Each number is 128 + 24 x the weight over its row's rms, rounded and kept within 0 to 255. Layers, rows and columns count from 0. Numbers have three digits each. The size before them is the row's rms in percent of the matrix's.

# gate: layer 4 MLP gate, 768x192, rms 0.285, rows 619-664, columns 96-191
# up: layer 4 MLP up, 768x192, rms 0.264, rows 619-664, columns 96-191
# down: layer 4 MLP down (transposed), 768x192, rms 0.0546, rows 619-664, columns 96-191
gate619 100:147156129149127115124146115117131139100141133158114099111097107077099118129121168117181106155123122119157131174150119138119124143084097134114137130112134136175174171160148082121138139113121126118138129125107086114157133127107125158099119121115140112120118165106134151085146136120099160179
up619 107:154148117124112161137099122121120129175130115106151163159141125094181147146116118103083108126150130139095102159097129100115120122125155155136137145112147118110129127069157147145125106106134131099129097120107121131102139114125126158129157122177182173131151126136091104105120155164123149124
down619 099:144146115128145125167135128105121147091103169114186147133181116128113120121136141142113153091125140146157171154101100119095114136138132115123099137113136057130079130128160152166093081156112082118115099104148097145137147117120173141108150115147162165160165093128146127151151120112093090119
gate620 120:141098126135178099140141106124177065134127116173152144126119112154128119175137143164072130134124139097139091124107118140103132112138105138159135127117139143162099140092127138066142168166127115108132121170153157134140139146119128116084130113173154144157152123117112131121149134104094152104
up620 126:130121146189161117141125097147109076095078117131152117120100129136129156104150085121126128099165114117123099116130120121130171098107139120133105104147118156133074112132074095159140123149154123105092100148134119092119102143115123111134099152166129111121103145092094108103140143144150127154
down620 098:116135137093122158114135115114142080168139147136131136138186131139064105128109155136164128147118118127154106122139149141105129132164155156116169085138128126135128085171130113086119116131123114100119121122084125151077141104101167169124122096113142108125116103130131129174130162133115133186
gate621 109:143180146085168110136154096104126114122132139099139123155140119120136123134110132142156138140122130126150163097096146138101127145190114127166138125103117145154086143124134092109099112180169143155139142141143144118155125135111116161127145155096168149149128112138134136117125114095081150110
up621 116:114134159149113110107134161103112095125117126128117141140166145132144115129164115124149112110142134084088113120163151097141149121139110132167182142069134124136116132173140111107137107138139139138146111120110122106134137150112135145126123162128108177117117114170126145146159140124117130082
down621 108:105155124166153126127125083111157137151130164134124161164127122116104119094105141148110119138100121126117151077115100125137120108159113077159153158187127109121141121154108102050134127098148129127156122166149109104117123097143086120162132148107157135146153147172169163122123118143133166101
gate622 097:143164092098104104132109154125114113109106122146135123175074124143123150108117153164131127113128125135136137136087089125123087143122099154089118115097123134143142074169125112121155143109122127161122107138158151151105175111130120133148108139132091116120117153113139137145131106144104161137
up622 096:097114102152102077146136159111127105132140093139181171182087138098122095129121114169149136130154168120167136118139092135154147158130128119087162164105129169158108110134123148121134164104130140142166081109121088153101136141089159148168099141169144139110115163145114153127119129162119130126
down622 098:082123096141136131118132146108161104169135119131161128133132138146125112112121136134128107112154157169111138068121091137111164147093110117113089180108142136158102104116098125121131104192086148154162157129107108154121137097133153133149139129123141101099106147121092116082152138116136114095
gate623 106:125122123110105129110114139090090157153140090135090153110128136081191166149120153126153140127151112151093155140142131164188117141113138170155104104111147129133157132107161098118131171106134141159125111129150150096153107115112131140163135124104097117095099109126115092174124172110130107092
up623 104:114137083154107147101109121141129147105159133118112157129174102172139153088113140136110099132146129165101116183165194144156088148123138088098089111110147127145150145129175100109123125124127169128154122162148175151113161085139112115099111114107086181170115126143150100142108136113164092142
down623 104:142145065093106119134106123130099135131150104120130136097169134149127127147123127115118129120100157165125169100137149153143129157149141100136156113133136102133121091139134121090125168105128141157164122112114156150170152140116093137130118091131129106146132096164123103142112140102132092105
gate624 107:142116120143151109147118145119135182112134188134141135154133113138140118141147131117117149113134150125122123096136138110126150159100172118140099109150122152108177075143072172145117074109140134147105131121160121159106129143132125107138140083169178140172139156165182129168144124108108157155
up624 103:113118119113163122153176105128176141124161105115125095136111139142077142148128113114118105129100103152129144161181136121132165130171162109102153112105143096154085149148089120123153151127093126112163119111115134117085172137128133124099148130130079138095128129134125138080121148163106133086
down624 107:143139158139090155114132098133148120125155096151106115149111147139084110125138147145105117154167125143110143254106103157130108112155138098124124129144097124147127135134130112156156153151097109119114132128090086099120136107124135153098125099100117117136152116151098136090123185144126096123
gate625 111:130180143103115154146132162125174112119116174108134143123120128134125138096104135153130091157145113075151109141123113123139146112131123152093147133113115158120188092123127115096119110194154135144123116154136118175130143048102097112129104113151083106134113139117154111125106141135111147149
up625 110:124154139141171128084116127069100134158132138111156098074086158072135148118136095139114117087162151117121135131093123173096154118114135124154154157080144144121153124157136160124122158140142171140169135137123112100114136096105126114126110131097107079130133148126143086142142117148103169137
down625 107:133159125131149150114124212169145133100132107143104143093110183090149122137083117150132139130083151092113105082103139126145151102133122119147121130128097120124140104142157133132123071161160114158129111081160113176144107146088130129105152150138094104112166136080133121149098145143100168126
gate626 099:122159118141182123135093142109125094109156142152153127079143067163135140138106138115122140120146122151150148111127142148112105156117100137109113136149102110125109111181113138140154105145121121091096157116104179154094119132109123138077117133153107163151140164148102115098135044180123146092
up626 096:114174121145087124162135154129148142103123148126092110145081159126099154117128136071142129125115138144126146154140113123130116114148147111130110111144111160130164161130168085147135137127148128188143132103163083118139115128131131093153121140091169167130135112155149165175156136125144087148
down626 099:124172130122105166143132129114104149073103126100123133141113123128099174144164118128108124123111130110118131172140114112126141116174109152084169171105122136127108128141139111078122090133128103167144133130131147127181145137139137173147151118134116139129105133126151181131122155136171137119
gate627 067:133122104141114138121113117100121123148144124120084125099153132156163123118157128146138120133088123138093136141128172117124175112132107137115161096138157094118169132162123107122141134139083134105127113149145128124130120121164133134126137182131134198128144089117064116143138115127068141102
up627 079:084126132129165136131109108172064108112142133157135104095158124152157121142089168066124133135121148156110116140150161146125130135143128118127146113084174135085113151140146134144101125138115129190105157116090125134131113092108134114116127144143074116100157122139101169090143090121117133139
down627 073:144120105159147166130149165159118114107093129129180131085155139152130139149136137113122127107120145122144104155130121148154122192142115090166091106157180136138148136134123143119183114146132150127119125129140133101158114131113115111114084138135168109123100082081101108138113135147151142158
gate628 105:117119106105132120115154107164149135125102127104169139150103152115118162145085130108102153095089103137124124107099104133119142125122100123120124138175160122176152144141149073084130152134121131115115115117145141146138146157145127135076087113112064110135113133163105105098102107167108146109
up628 105:132142078136115113068116116060147167117145115158120141117148120134133087106136097144132112125106106118106140128140105117140177127083093152145154185116129061115141099114156153133139141176125124079156155111146171125147126105130129129131093147114109132142110149132169145139089120128146148066
down628 099:123173150094152161141154145119125104074155119168121146125128136168153114096085171123160140111089146125155103114117154119117126126138128098135141106118185109155090145113125149144175106109139125144130088116130142112157096084165098121144146158119177126110074144117172086156126129168127134131
gate629 103:157149099120147092179086123111089110130125135149100114164123116085165148110108122145089134110170100095125117101143151133127096155094149197104138112164101146106137159115127127154115168134154115125135106150127083126139150138131107144156088138122157123113144137113157163104097147099131114135
up629 101:113092151124146154093097142136144139106150073124186098116120130145142125177114113166099097149094160164128145122081120125133114136119141124144151136138149120135118127115131155136132139174113147161109181125134165166126122130096144113148115128143155106171103087166119116116107150154116132078
down629 096:127132098112119128121113092105140128129174126107107110144127129133089151107130112135178117067130172157101146160127144150167124138116137125147155108093114123143176112105145136097117127097152154174128137122127119125139151169155112130129098109159124145131129176132106148144162110121165134114
gate630 105:151142145113137136120133165151148121105127146155096142091129154119109110125162119125140127171142124086135108160159115116118104095131126109144118129179135152098121107150139112097105131086138124132092113116134172135116102118136107129087136112147125110097155102135096114131121156126151211130
up630 106:153099132113164108104131162110153107143134096130162107108126127078119148090117100119143111102098120121112137158120140120125147115164147155108114141119094098161199137158125154140110070143092130125132123085151117148135094139133177131152134119097140158154128150138135120132114157096103122109
down630 101:106129123104164130130158093152121138155115089131128122100085116119061127154130121135094133142160124166115103118112121146151101111133119154104160141095096129124143149143100127131108159087141052110113113118112161105141143107102118161126159130119109138138116089098145117171175103143198135159
gate631 097:129178137108124128145122111135141137130153124143137148128114114093171136128145137148150129141132152122151161135139126156125136153075105131171122116138140144139148077130122125139129127162088110124114132130121077135176092091105114147115161126113098151126156134121113170138078120111084094118
up631 095:171122131137109094098154160076134143109182171135113125168123155163159138114137153166121125144125151148139112119124170105135126180130143098156121133095116128120113170139154162134173121131128162143121130134098145134153205142129148162146080083126120102107118118084136144115143131126148134095
down631 106:151094109113116133149122123104130123148142118159096104123145140152114140098114158117095102144092132121127126180125103086147174130141121095134106116091112120131133150137128171128188112132149116135110117147120206044128151127115104106112111132157145150159141176100134098108123118109167143155
gate632 109:142103129111142155101164181116154116128167131116123089141113092128137147091114114116141146085101127122144162149155142129112096144130150100151100116139131111162106097130095143130101119125115116109090103157136121120108153120107099124135164135145146177154097131165144096137134157164128093158
up632 111:129109136128130146068117180108093105070121105110115116122105092150132090111132128127175120133115151127169165087179130171123096120105185099144127134154114119127108157109135131133105135119131149113136097160123136174155138148147165177177120098111159147139136132106120162128090124138089107112
down632 103:133184145142130114139085112150166138129133123163109098120126132158142131120095150170136124180084124124092163127133081113147118082160099141142130162131146148154139064105125153132171112144122161132149168128089106100141106115113134122100127109117094117094127115080152149097120134144117141122
gate633 110:133146083127119127136118113116108181101128137123140143121124147151123135130144126119095159106125153114122141111133133121141122070129138151118118161142145092097141128134127123104182096074138149130125141107153072137108163146094120088135091106168153144131126092093107157118134140164148145165
up633 113:143132185127119112114128180125120118118107120124078131148112128133118145127146146140115103119163140148152144136104157107116113092102159144158101148109142135130150105088137132167052155110115118108112123166109145106139076152149134122145146124120108184107089126121150142140116167140098117092
down633 111:139164136113106127128097117088136070104130078162123119138085116126163191118126148121136105115125141126099089110088126119112081082114117161167104169132119163168107154140123126134116161122154143137153122108144100105176142163102169141111100107143148134142152078102164070140143124098122148090
gate634 064:188094123129137098150093140147163127130104113107139130119125129113114119092134125144103127098123187117162121104111151074119125129086111136140110105118121139166074105132182145139165108124124127111139122108097174099138099152106178145161176113114130131113091112155116152129121167124142137076
up634 068:120151107116173143097107111121140142146112138149099116103159140120128153158134127107120105065116099156130136130085146133141133131163095119188129126107141134128093165139143098094120139146146122098099126113144126154062144137136143130122107126142146141163101099098103069095105128138082086136
down634 068:112121142125140077117138161084163092095166109111141160149156112073129129076158131151099106115148142124162115128100121093128143092117104102144102103125136148139095132152106139078159188124149130116131110091131053180138162161155139130127156093090114098155157119133112109162106170122150118108
gate635 102:105113145109156118113133133122131136102094154180116108076084175088169111138111091109099108151117133125113122094118141129157119141126128089122132116129098133115140108102110138133093147137086102151114114115142157198088146129149116126104142127144105144154159134159094099113145170109123112168
up635 098:145119138125125122116118151114117129110137148176117109151131136105120096128148140148137146169090078154147145123130186119138129135113103147130134164058099133106156084089170116124141114161145102137132145141113101136051116111134150118123119109151148146108165131175138094148116177101150156113
down635 135:090100123130097152186138116130109131131147128156113130114129142165177119121123134170151109111068120142105119183133136128153125113112150099066147093111108099132147098136124109154142107152131076138089118141138131138118122106108149107151147122138131134129113155132122126106109143157141095081
gate636 106:146110126133139116130155113151159109084112133150157176094134113160148127184114144113104151167130106112105117117086140111157166143135131135116133114121138108154144087101162106142134116132161089146147150141167138126129163128118145104155134181136138160133105169108106128145123135148175136103
up636 106:105139127101108159124111156105101104145117160142155115175115150159115146147157134143087083133154098135131100131115092119101108134117139114118102146091090136089110146117129128111137149164123115109132148123150121122158175119112133135131091139138148148107092137131113125137141084177106196145
down636 095:109153127125148128140175125117121179135134122100106130114161086124145138110136165098109124097105175097117182104148140077144156136106147131136141126142135135122133136111157127107104132130127129165128101131190143114107179100135107160128130132097094121114143175096117081179130142132104127136
gate637 118:141125175062097136122121111125110133103119136159107126150143128114090117102139076150148142152094156120087138096132135139143155115112129145181152114130116084128162127115148094156132113126136104148116071153146136116108109149154112116166131120098153130131131134160158132105072086104073099128
up637 121:163166153138084116095131113144101147131129136122123167115121133110191126121170140122119130091133111168155107110138139141102078080118153098143106144163107187114155097137100119096146143132140135095134130144140134158177140148148132112129126080132088104083155151141108140126157101138129153151
down637 126:144129145123131113074113109149149138135128147106103132133124125137186129115128124125128128122109091131102152123077165128095123119113124101116135165104087116118104143090141135115106119131115108132108157110157143105116113146101152138116140123109124107111138123129133139136125124136105093157
gate638 104:070148138122102120219109095124113152065127156089154097111139157122136111111140120143117157114162142135143117114119129128179121140148132140188118149128127169135133112141141145121108119113155100142133137140119116124123124161124121103137128101086155138127135174158108159089123105163131129123
up638 105:126144108117108095140143122161080121100139120142156101139143119163137087109119099155157127152156104132093154121112159197122129135140070117094133106108178096164123137100129144134130145124160105090121162155120125161113118109096119130120095126147114143097106134141131131132177095085103099143
down638 103:116136132131063097106131136157148081140132140144132110106115132144126135084129138136113102122120109128106170202124121148129136112119171090123123152107181158164117131135095136170127125144123130120136142146117189117118120086104114095156145097088162150174160111138134106125125119126092122142
gate639 114:126118138144132135111120137121172132134137050204125120106139106130145113105144145112114112139156130120078106138113138125115150128166151128151137118153128132108105160167132151120106162091146116076143136141156168093146134161119088158152109148123144152106099123125152146142134092097142166101
up639 112:123115144052130127134136157163102126132108101185122146125115143139147125104133113169124139107158158147121111140117163175132052130144133151148093105113135139103148150153116158142114122121107139110127169132156091183135119097121126106111177133161159110145117114113147138128105172148139109153
down639 105:161156158083080114140124139135120071156104097164152126077117154116156131143104098128133144109167128111139092173118091161140085118124137098091136140097106111156160144158090119129128096091091102147117104142128129111141086130134165132119088115132078102127130113094105099130174137147128125133
gate640 091:123143121130143137119126114117131106131108116125147098130154105117155122166134120107107153132168173098110145140136136170119169161123086082156101168150094111153165130139138091147156122139135107137115140097138090118171147133140087130075115161122155175096130158126147140135135111114147112104
up640 093:081146142099171121157118090133126145105142129111169136142115116127127142105146105118123120162098081138177133147125142105120157128101137142126143122147154129099148081163108110131130147170114097175117156104142117113114088100185106106161096152149098136159152137191136080146104121113120119145
down640 091:115157108153160156124147153134144125122143140133099115136135136114120148124155132152126141149197110114142107122123106135144120114124182143148135149128122141154131100135164099124158130088130123113125170139086139118179124145123131121101142139105090140104091108137126135110136124156065141153
gate641 102:135120121127103117155116144127087120125131134176169156128081133088121124135113126114129133127107127143143110152141145162158139144104067148122125138086107139117188126109117149197114115092127166156144188137134095085100070177158118127140101177114135109160152156149134126136105098132129105151
up641 106:125133145137128136119089099134144154116110144080110127117141085149150127104097128141126166105113105084150140128102100103132106163136165156134126163133126159073099142134161154112113149082113112136171116127078129118144143132101123160134142099122138112124115155161099122129146147139134194100
down641 100:159109165140124152139118164121135150099105146132141122125096117126137131180136116145169135104160102124154185120097124139118111134110093130126111131110132150123079147180110152113112136123149113078114133109154127183096124149125100151129126120144087105122123144133137122142152155099138155138
gate642 097:116104064091132136111140144163132093147139110148095140113100120174152116120088108139127147165113150163171121110161127138192128075103100106115169131203151149102115142166134119154119108106113082123160115094164146144108123151127117124109144108117149112141142140105052159134102130164115130134
up642 100:165079109084125174141118112155144054144139125129099140100142126104137106108132084140119120155108124153145108151139126103083124105105125131102111129158099138087096147129135162159112131075137080083107123118144155125151097163137137141087130088117109128127144166126129130110114153149084126125
down642 096:098114136112143141094153146142122136143163107121055166112134105140141110115120108123145150120102133150127152104133119144129087138106117138139139108081087127143140107123154108132114077112140148078129189109112156122158145163109113081130127141103142119152136097130168101156141106141114138101
gate643 103:128137135072205125113124200143130139136126145159084140101074136154109125143113108090087128153123090128139148056117115151120165125108132091123095133130139133128107133119089160157163123115155125087150119175124155114139136110111125107078141107153142118116120135135091145151087107173127154120
up643 102:112157138117145154091166202153158135104067137088093109163106142158140171149092114096092144097127124115128138087115111152104137153146159146150126130133124086096109115136105151125172117142157127109153141150153160165113158137117125128115137096106161144110103127099106117142128141146117112180
down643 095:089140129134117114165130114167125132148167089157120175132129115166127118095130105110066117132139148160100128087130185110155139109154137084146146110164149102130141115077133122120132103145132110153123137132104143097144096149087089140130173137110102175148115130112139127106141128131118120148
gate644 100:153136114155137112104112106148123143160195154129138132151119108111147107117150124091112092099127149122129099124142134132142120145121102126131138088154107138088123152132136128130098100187101139163131178163168111117114099175157160121117051136125101138133125137156130161132094106131161151116
up644 098:092121116109132112117116178108094129111075152106174106134126111143133118141080071124120165114140152121135132105141094132104129155165127118134125119132129171160129129101072160151122137137140072067099133127115119127109104094110119101141159160133127191140113124116176150118124118134090123147
down644 101:120140144141119054113118127120121154071134159095128119163136136161157108123135080111103110094127167151094108194125132134089077126140150163129158109074117116112131110169080128115141163132134129115172152153124127104106117101111157133120147125091126129139130133105126140133144086155158147123
gate645 098:105103140151121127127138180095137126127123116163124110114143114097147116118113145110157126149161121113120151108130116136078134096131155089139165125141133123105093145115132135114103132138142102138122166141118194135077090118157152110139142155148114141130132131132119132140113105175118159120
up645 094:144129170128127100112100153137110154106134104136160126157152115120146120142137108088142090094121076094141146146128154105147139135166087143123103115125152101144091094150144151127109168157126128086158155196137130126104097148133152100117108154164126138139129080168133083123146111105191123140
down645 095:140113119074073109116147129105165149141122112108140143174157116135101117111088106122124116164107128097089147111096118108134108117150130114144126122165118115117134159122138108107162118160136157129159154097111138108101106176148122085128115152139081104092124159138113095118156119102102144087
gate646 102:137119147123113136148176136127141150119107144162125124180133101180150148101143108105117131094139102136069141058146111131119084162150129088138103114110143107146144115112133122141102169081133090129151098136130113145097131129124107127106103115145140161110121111115146117112115110141140128175
up646 099:152161128106128122120151171108110129113145093139136125129125186134151099112167140141137104159164118109176142165134114160087135137123159125140144165142104128116138148137143131131146142160166167143163134118155086085155150107159142084110141108112142128153216127146131164137119096127103128111
down646 096:121148124140128128129144114133097158124099133084162169139090147106125160085162098121158097122139136138153165136152144137105122125155089181151109174129095139106108124148148114187154168121142107157128097123149173096128160148162105142097132156140149117136124154084095122120129158128144149089
gate647 088:135142123113129151133147122108134124135157097131148146119154162092096120107123165130137167122139113117134116110103113109150131151125161163121180110135135115114130128138112091111135099128084097146119191115134112137147159172113134147120125108134108092116094121176108114078136096097082116147
up647 091:111165122087089135135089112110195121103111109093133165115143108114080124138140143106137103148154138149144139135133104143125171157167155122118149188154113169159098137129157096097081105126115104144094094129112106142148169147147129118114135113147160149116120132144125132121164110164085080106
down647 084:138083157113173121091103153142130161134158110072119119084118162101136143112148147096130076155099109143143166131075146112194132160119125103107102197131138142159131131162122092093122109161130130192151103153155142130157148097150143084099087118142132137139132121150133127126138111143159114124
gate648 101:141114106118171089133176086069171161125109160135124088125070167093128104156123115091148131146103141122106108141150110119164106163141117160130156134124144111125154154132120101152130127144154106154161109144143114103113111141147151090116123124167112148112151128149173121134131131148144171148
up648 103:133134136162099161099146100161098136074147145136099152078124137161088160110154110149132127120121135152142107143122114127126166148152087113138134145120117152088124128149119106142116156095138072094130156095122157147145116124137161113179147126089119127139177127082088129153144125145113150079
down648 092:076153111074164119145124153128156122111115161151137099165147096132106134094143148096147104121142127096138134091142134125144112117146099152119130154129134103120122126070089143116118138177138127112065156116137149121149141096108111127094103141123133152133078125108114135105146113085150114156
gate649 101:137104127157080091153115085159142129112132106169124094145146124159117122153080186157096150189133090113096148116148125116147165079176131099123100121149124158091152129133151145131136130138140090176094090154181110147147142129114126161113169104137101170152119134128133137093123153136132162154
up649 103:133076121097154116088134165103125124107126191142117129115115160108150139130159095111142073141145135105140155133113146175149160164131097157095103114154131098141158126096130122128085154111157134082167137155162124086117079132138076132111127140130131149159140118147118172163144104143157090129
down649 104:118137136129154145154079145146110163139145132144149123112145119129111109133140129103103129150135179159151125199123066173139146149131117130178124111144125095175119100127152142114142135078148123127133102124139184164134165121123110105080085097159126139136188108167124128161150080133146117113
gate650 091:161165135153078144176132109161119121097107145149095127131162127141129115134100121113144115105163137112134174112118142127135138099154102149135125118117101146103113095136099099163131118116132146141147109172115093122144127118141138133108092139145088116135138176131096168123133120150117121126
up650 081:096121121122179161063128100130147131134129162129110139085120135146091128155133143115171098144123109101105078129132108131122127177149167090130122130155151139148149151109135113129091141150108126139105131086130170149125096132134110126135161097116131135130160118137109143117142139126171161106
down650 100:139113137168167108186105093163171097127122108120108132132122118106129150121150117131119155116145131122139117255126120133132124144140102126139152131127141147149137135110141119173119159135133123108133100128145142151135165139119130129079085143149142141143085153155138166144140099158126145104
gate651 104:074125103118089173125096164142134127121128085146135117116126080110098155144169151066119080129069150124136149141155121184118065165125122117139126093143130111172116167124125107119112136082130153130145125156134161126106114127150116099130153107114140129101133183138081115123137130118157153108
up651 113:105122114081143132131057152119122122122155104128174139172139097143130131119149129118088157127169121133104146147146178132167143109161130158091115136136131142116094135130129116144153135163113128155120119133126121149094129102146086138150153125178134125091138144148121115118129123133140129160
down651 102:110112123130159159134129123105146128127128163113112100145148144119148110136098106127103112128174081146056094091151137107146129165114104128123071122138138113113149151121120153115142104136137078119141150151102124140159088156163127142140104156143116148096118131112140137114145144110071143134
gate652 097:104102139142151129097138144145125149120162083145147115146190131107133090088139164119147139146125127112119077118125117147134134157108077159120089171085167135103147093124115158162129093175144150091118104149086108138111146088117101142135149142120154153126109126137125144143154150114086136101
up652 097:112169159093144120170177166133144124109113110162081112096098075139101128155121109121171154149147155100170137141158145124133144129110117109161106104153131144104095117160156132119160107131132080103146192117148108157137152143099182110164095142124096110121152135108133168108107102091114141147
down652 094:104139128105142147121144140150137117156118140126115140097111133156082092112124135134143100121087082121135113177104113161162165115148122111150130135150121139143140146089150160140132104130163134121132154094099151126119136118114115084137158112104114150122113132159144150165104123154087141125
gate653 107:151123115132152111095108146145129095105106144142156113124105149134158132123094140134129144137105109104080136145125102144117123128110095150151102136160142126135109119143117167153113124112156112093110145109159109118158128128120098120119147184135157114077081168111123126127102103099157143067
up653 110:120130106095132130145129131117152122100127120165119137124113131077127116137126143113087146098097090112137121168116146106146128155112089110137081142132111159152152135133117149113182119150112125115118105105124108098143100087146138140115129099146112160135111112150155105119062146130126133102
down653 098:145123155156146095113137143089141100183073116162137151134109151145135128160113173129149125092125140125158134133154134076113100153144152125110134131135133111156163128160115121124160172079109123107101174158135131087151140140109143133164127177135126137158135110128098137134152155098129126150
gate654 091:134154097086110119168134109138106156142144170128109084109091124148143142150157153121132141188160105126119145166153090121110131129167147100129155142114108123124114133170150119171117137116093120149144119077153159123143154155111078076114103144086150169187144086115169121116120121173099099145
up654 095:127112105134107145137157100114139165096128106118128142145096089119167099088094106156114120172101088116121103096101126090173117158110142120116153177160169135122123122081142137164164135115124138138158122138112152096139140139167146077075118078124125074116125090096116141129104101128133110146
down654 089:121121112136146156147115102133144093161071157134132111120114143142083154172117142128098121136122126154095152101106179098154110097139109128123114117127118198151163134138115135100131134141177118138162114153105087140067124115173100138117135143146183160129152130109148165125162132110127126137
gate655 115:131135134144099117135126147137106139138144117107119115125139118124145128123148133148121121118143150138152122135110102112141105165132161139128190139129153125112129114156142145107156118126136158170114142092087132106122142169166131156109116153063176144126158142142121160096122144153112158104
up655 112:125130144168178128143134110096093126154138124156177174110107103134128137130167130142126086126120128101163114153171144117100133131141150110146130175102133104111150110149121136144179155111165135109167101159118139142102107134123138122115121138185122155129113118161125157118072109078086100130
down655 107:102153146148143099152127141161096151119103100117128111101072174103171133140137090084127116153114151170147080158125122138091117116098152130158133160168145145140155123126163114126125147122079095098145087148138107126114081078112134163127132114128161147145172086134112130107135127157140119087
gate656 111:129161149130107101117130122151092127129132172150111115131154130099145116088099169152105120150113079101101101110114123123140104133091141152097167145103108089156142093136151094117161076118139106125103146149145109178161129153090109126140095156120164158139168120132134146137125116135161139132
up656 103:103132169071093131113111149118158150072080130125153138152144116112151134081125166154152121092127119163084113146123124103115107128112075147095131140136142142172127107120114128136146111147140101152139147105115140118081094100182109159108143112112140132112114115132099136157146114117115169143
down656 098:109107116108136142153171152140123174111092172130100146112151118121148154174144169087109105146180153136116125137110148091145164120123087107192102163120116141175123130147149143108112128150065102114145145120152119106091128125152103118076104132161179127090141135161120155132172131131146127116
gate657 045:170122155085123110133099116166150161127136099170134134161166106132097161164133124128103195205152120132099126123163130166139160091152114107130151130131156110084142177121140118127113143071152140134121143138140123088117118160117118129145165120116124122132118142114122122143104145157050108135
up657 044:137121140066110133127095110167165148125130091164142139164146101149092174148131116112129159185150118137119153161163151134124167101156102101141118108109111129108134175115126123137136145094138143134125144097146171109131097135100119142121184162138128156130087112133147146115137109159065115155
down657 054:129110131120153143137139137098139148100130097132123151119165138151166156121141156153099163141132104115145134183170170170135117112127127110118086150133135137098101128135149100187141135145134099102112153142157116119163114129120102091108166144145128145159120092137127119109146117098161137118
gate658 105:089141140123126139107128095101149118141123128110142113137138144135107182123137174144140114130100123138116107095139127115111090118094110149152094125124121118127132126115140114124124146149177077114149117130134108100129105114110096128135121117184145157143133101162146164147115104112156132118
up658 107:108135118119103169140127145090120144141133129148132135137117127183167125148127109099088120114120087174100132141139128092149099140084130154137129167143148171145110122145142125135163108124095085164168108154108110092119129178147154132110116121116135141136093135114148127174111120080165117133
down658 096:091091139122131107132118100161138162125104099157104125093109132132111115121150111130143091110111105161133127187146107177152128133127138151159089136112137156104147157105106108124121126099171091117109103137097133132154129144164100090110101170129142115085102155122137077128181113120181119141
gate659 098:085125118127108094140185132113164137124153091139139144078135134181142132146131094136110141124136121143120117138141094138123095130100117170092107160145147102124156144133128103141086099167163094131143126124128109102146118093147102160134164136124087125114121118125121136141116112147128168165
up659 107:148086124131082113183140146069132084151105157140132085139115091114126141090130137161173100112108101091161127158146138151133091134156155133112127093119128153120124095151120129101099125114122135098161151146119149111136107147089127155128164111160146114168138135092139107121146140169129158075
down659 100:108142128158115156085137127101130145128116134159113168122153132109154123094142152155148131104173121113107146119106128124112126119120109137152154175164133142100130179154104129164117091134148164115142124116145100113076124109147093170114134129094123124082190126102128133134091140130116131171
gate660 095:155106148084119103114122173116139109169142136116122136133077129150139128130128119128124124139169122136157092139086086118135160117104136109100107142130112147107111088152105121107125115075176120175129151139122138180132147133109118120099155162091123147113117116155112094098191110154135102123
up660 099:137154102110154109117139177138149112128121147135140149106151102137129180115154160089127132142135156121130158162149147140143125159136127122089118092158116142146122124158091145139114132128139163107122109144110121158104136123160140100096158111143139109112103097097164118111125135112157142154
down660 090:132150120145104172127127113124139126125145127143139130177128090164115101135118151162136145117112129140071130127109132121127154152141129131126096149122132137123103172106102124137125137109113136127152119123141123108082126146165123141161108132071164096099111135147178102125126167111137126131
gate661 108:131115166152094164110111121122133138133104132157127104102106119112109119104118141143132169108126123131099124106157074130147147160110110151122146095128114170123107112115134129114149106141113148120150156139118111108134098143105113159149140082099112119114185082130170088125140113120103139131
up661 104:139152159100074143128116149153165105122133161098161119149139166146122159115161128128142094134120159142163122149152123115111135131173153136138140125155100173134151130115152097104056122142107102117150160085138108100128090150125112136138148107133136116182095149133092127129127131150108126064
down661 101:120083102133183128118098153114147080145136145149185124140132123110094156144063140100131126104123118140140133059109113112155123147105122101131141122121170140126120129146122129109095149129111077143152118171130088180078131082169117133139090163170124152153129162127116159119121163155123164145
gate662 068:123128125140156115119123139131184145104117091153131080094140116070154123117180098148155101115141115121151177147107132153114128129103150135118095134127175131108130129153116112097108126185122070110134136126120116112137140128127118145159146125098117088108120119173145136173131134153160140130
up662 070:083110132159115094146164103127125116131140124131157123081117110174126127130114131118100144126143118115112083105143164097119089134148120124130145089154145118149134116083185115143165173160149128155095103134112142136125090120116161095138107149116137131104152131093112125109114087121135117095
down662 074:149108162130123097133111158162084125130120113160121123089186145144167113118143107125117098148132169173137086127147102123133125133162122188123123101126127128153120113116145112137142179100105135099105136128109159131140110091128135150155098130122124152135128091154118116115155138131148117110
gate663 057:135139137113132119130111079135106108068135153102166114086169117131151128135139076113128144120105090138090111086096144151129093131155156157127090144156133105146129132153131135167161117104127130113133119139097139131149149154127148113175110120175134107113151091151115123129123110078106122135
up663 059:120126164159108098137111140168142094123130127095114104186080110103072129141127112139160094130096159139112115097134098121094082147119098116135136120092165147124102083116159122110124147123126124138112110128097125087148124152085092065123118124117117164133123136109116167118137138115113078161
down663 065:126124147131151138133125080174127117104127116154139117134153131123192134135078098151109145119166132122093127141120088104101106104136128137142137170104155153114119130151131080097164119090149086125153129093102114110093123136133101086145156092159109133148160124128148122151145155101129144167
gate664 101:129127129116097168083103151136102129123157140143113130128137106145123108138117108155125118114153135205096104108212119117084130169091156135157142136098139133130100135144102114142111125152130078137091100136123127112159138117118150161140147114132153160138139177128139067102167109148124147120
up664 099:134135087133107105188099109127099106129140103062117131152129132126145125187150132109159157146157112120125120110137120174094152118157109137168128112110122141131136101133083156162163141070112105145159133145145154083106095109104154137131117113082117139132144120124130134109106073116091146152
down664 095:126102139150137110085146190140152127180174109100126161184131146113104126158113133125115163172110118112150137169131125132095137108145149088147105125133152154155172103115137152097142136150120137101115156140138107136113105139098093115143140119155136165137102114165184118114156143124136150122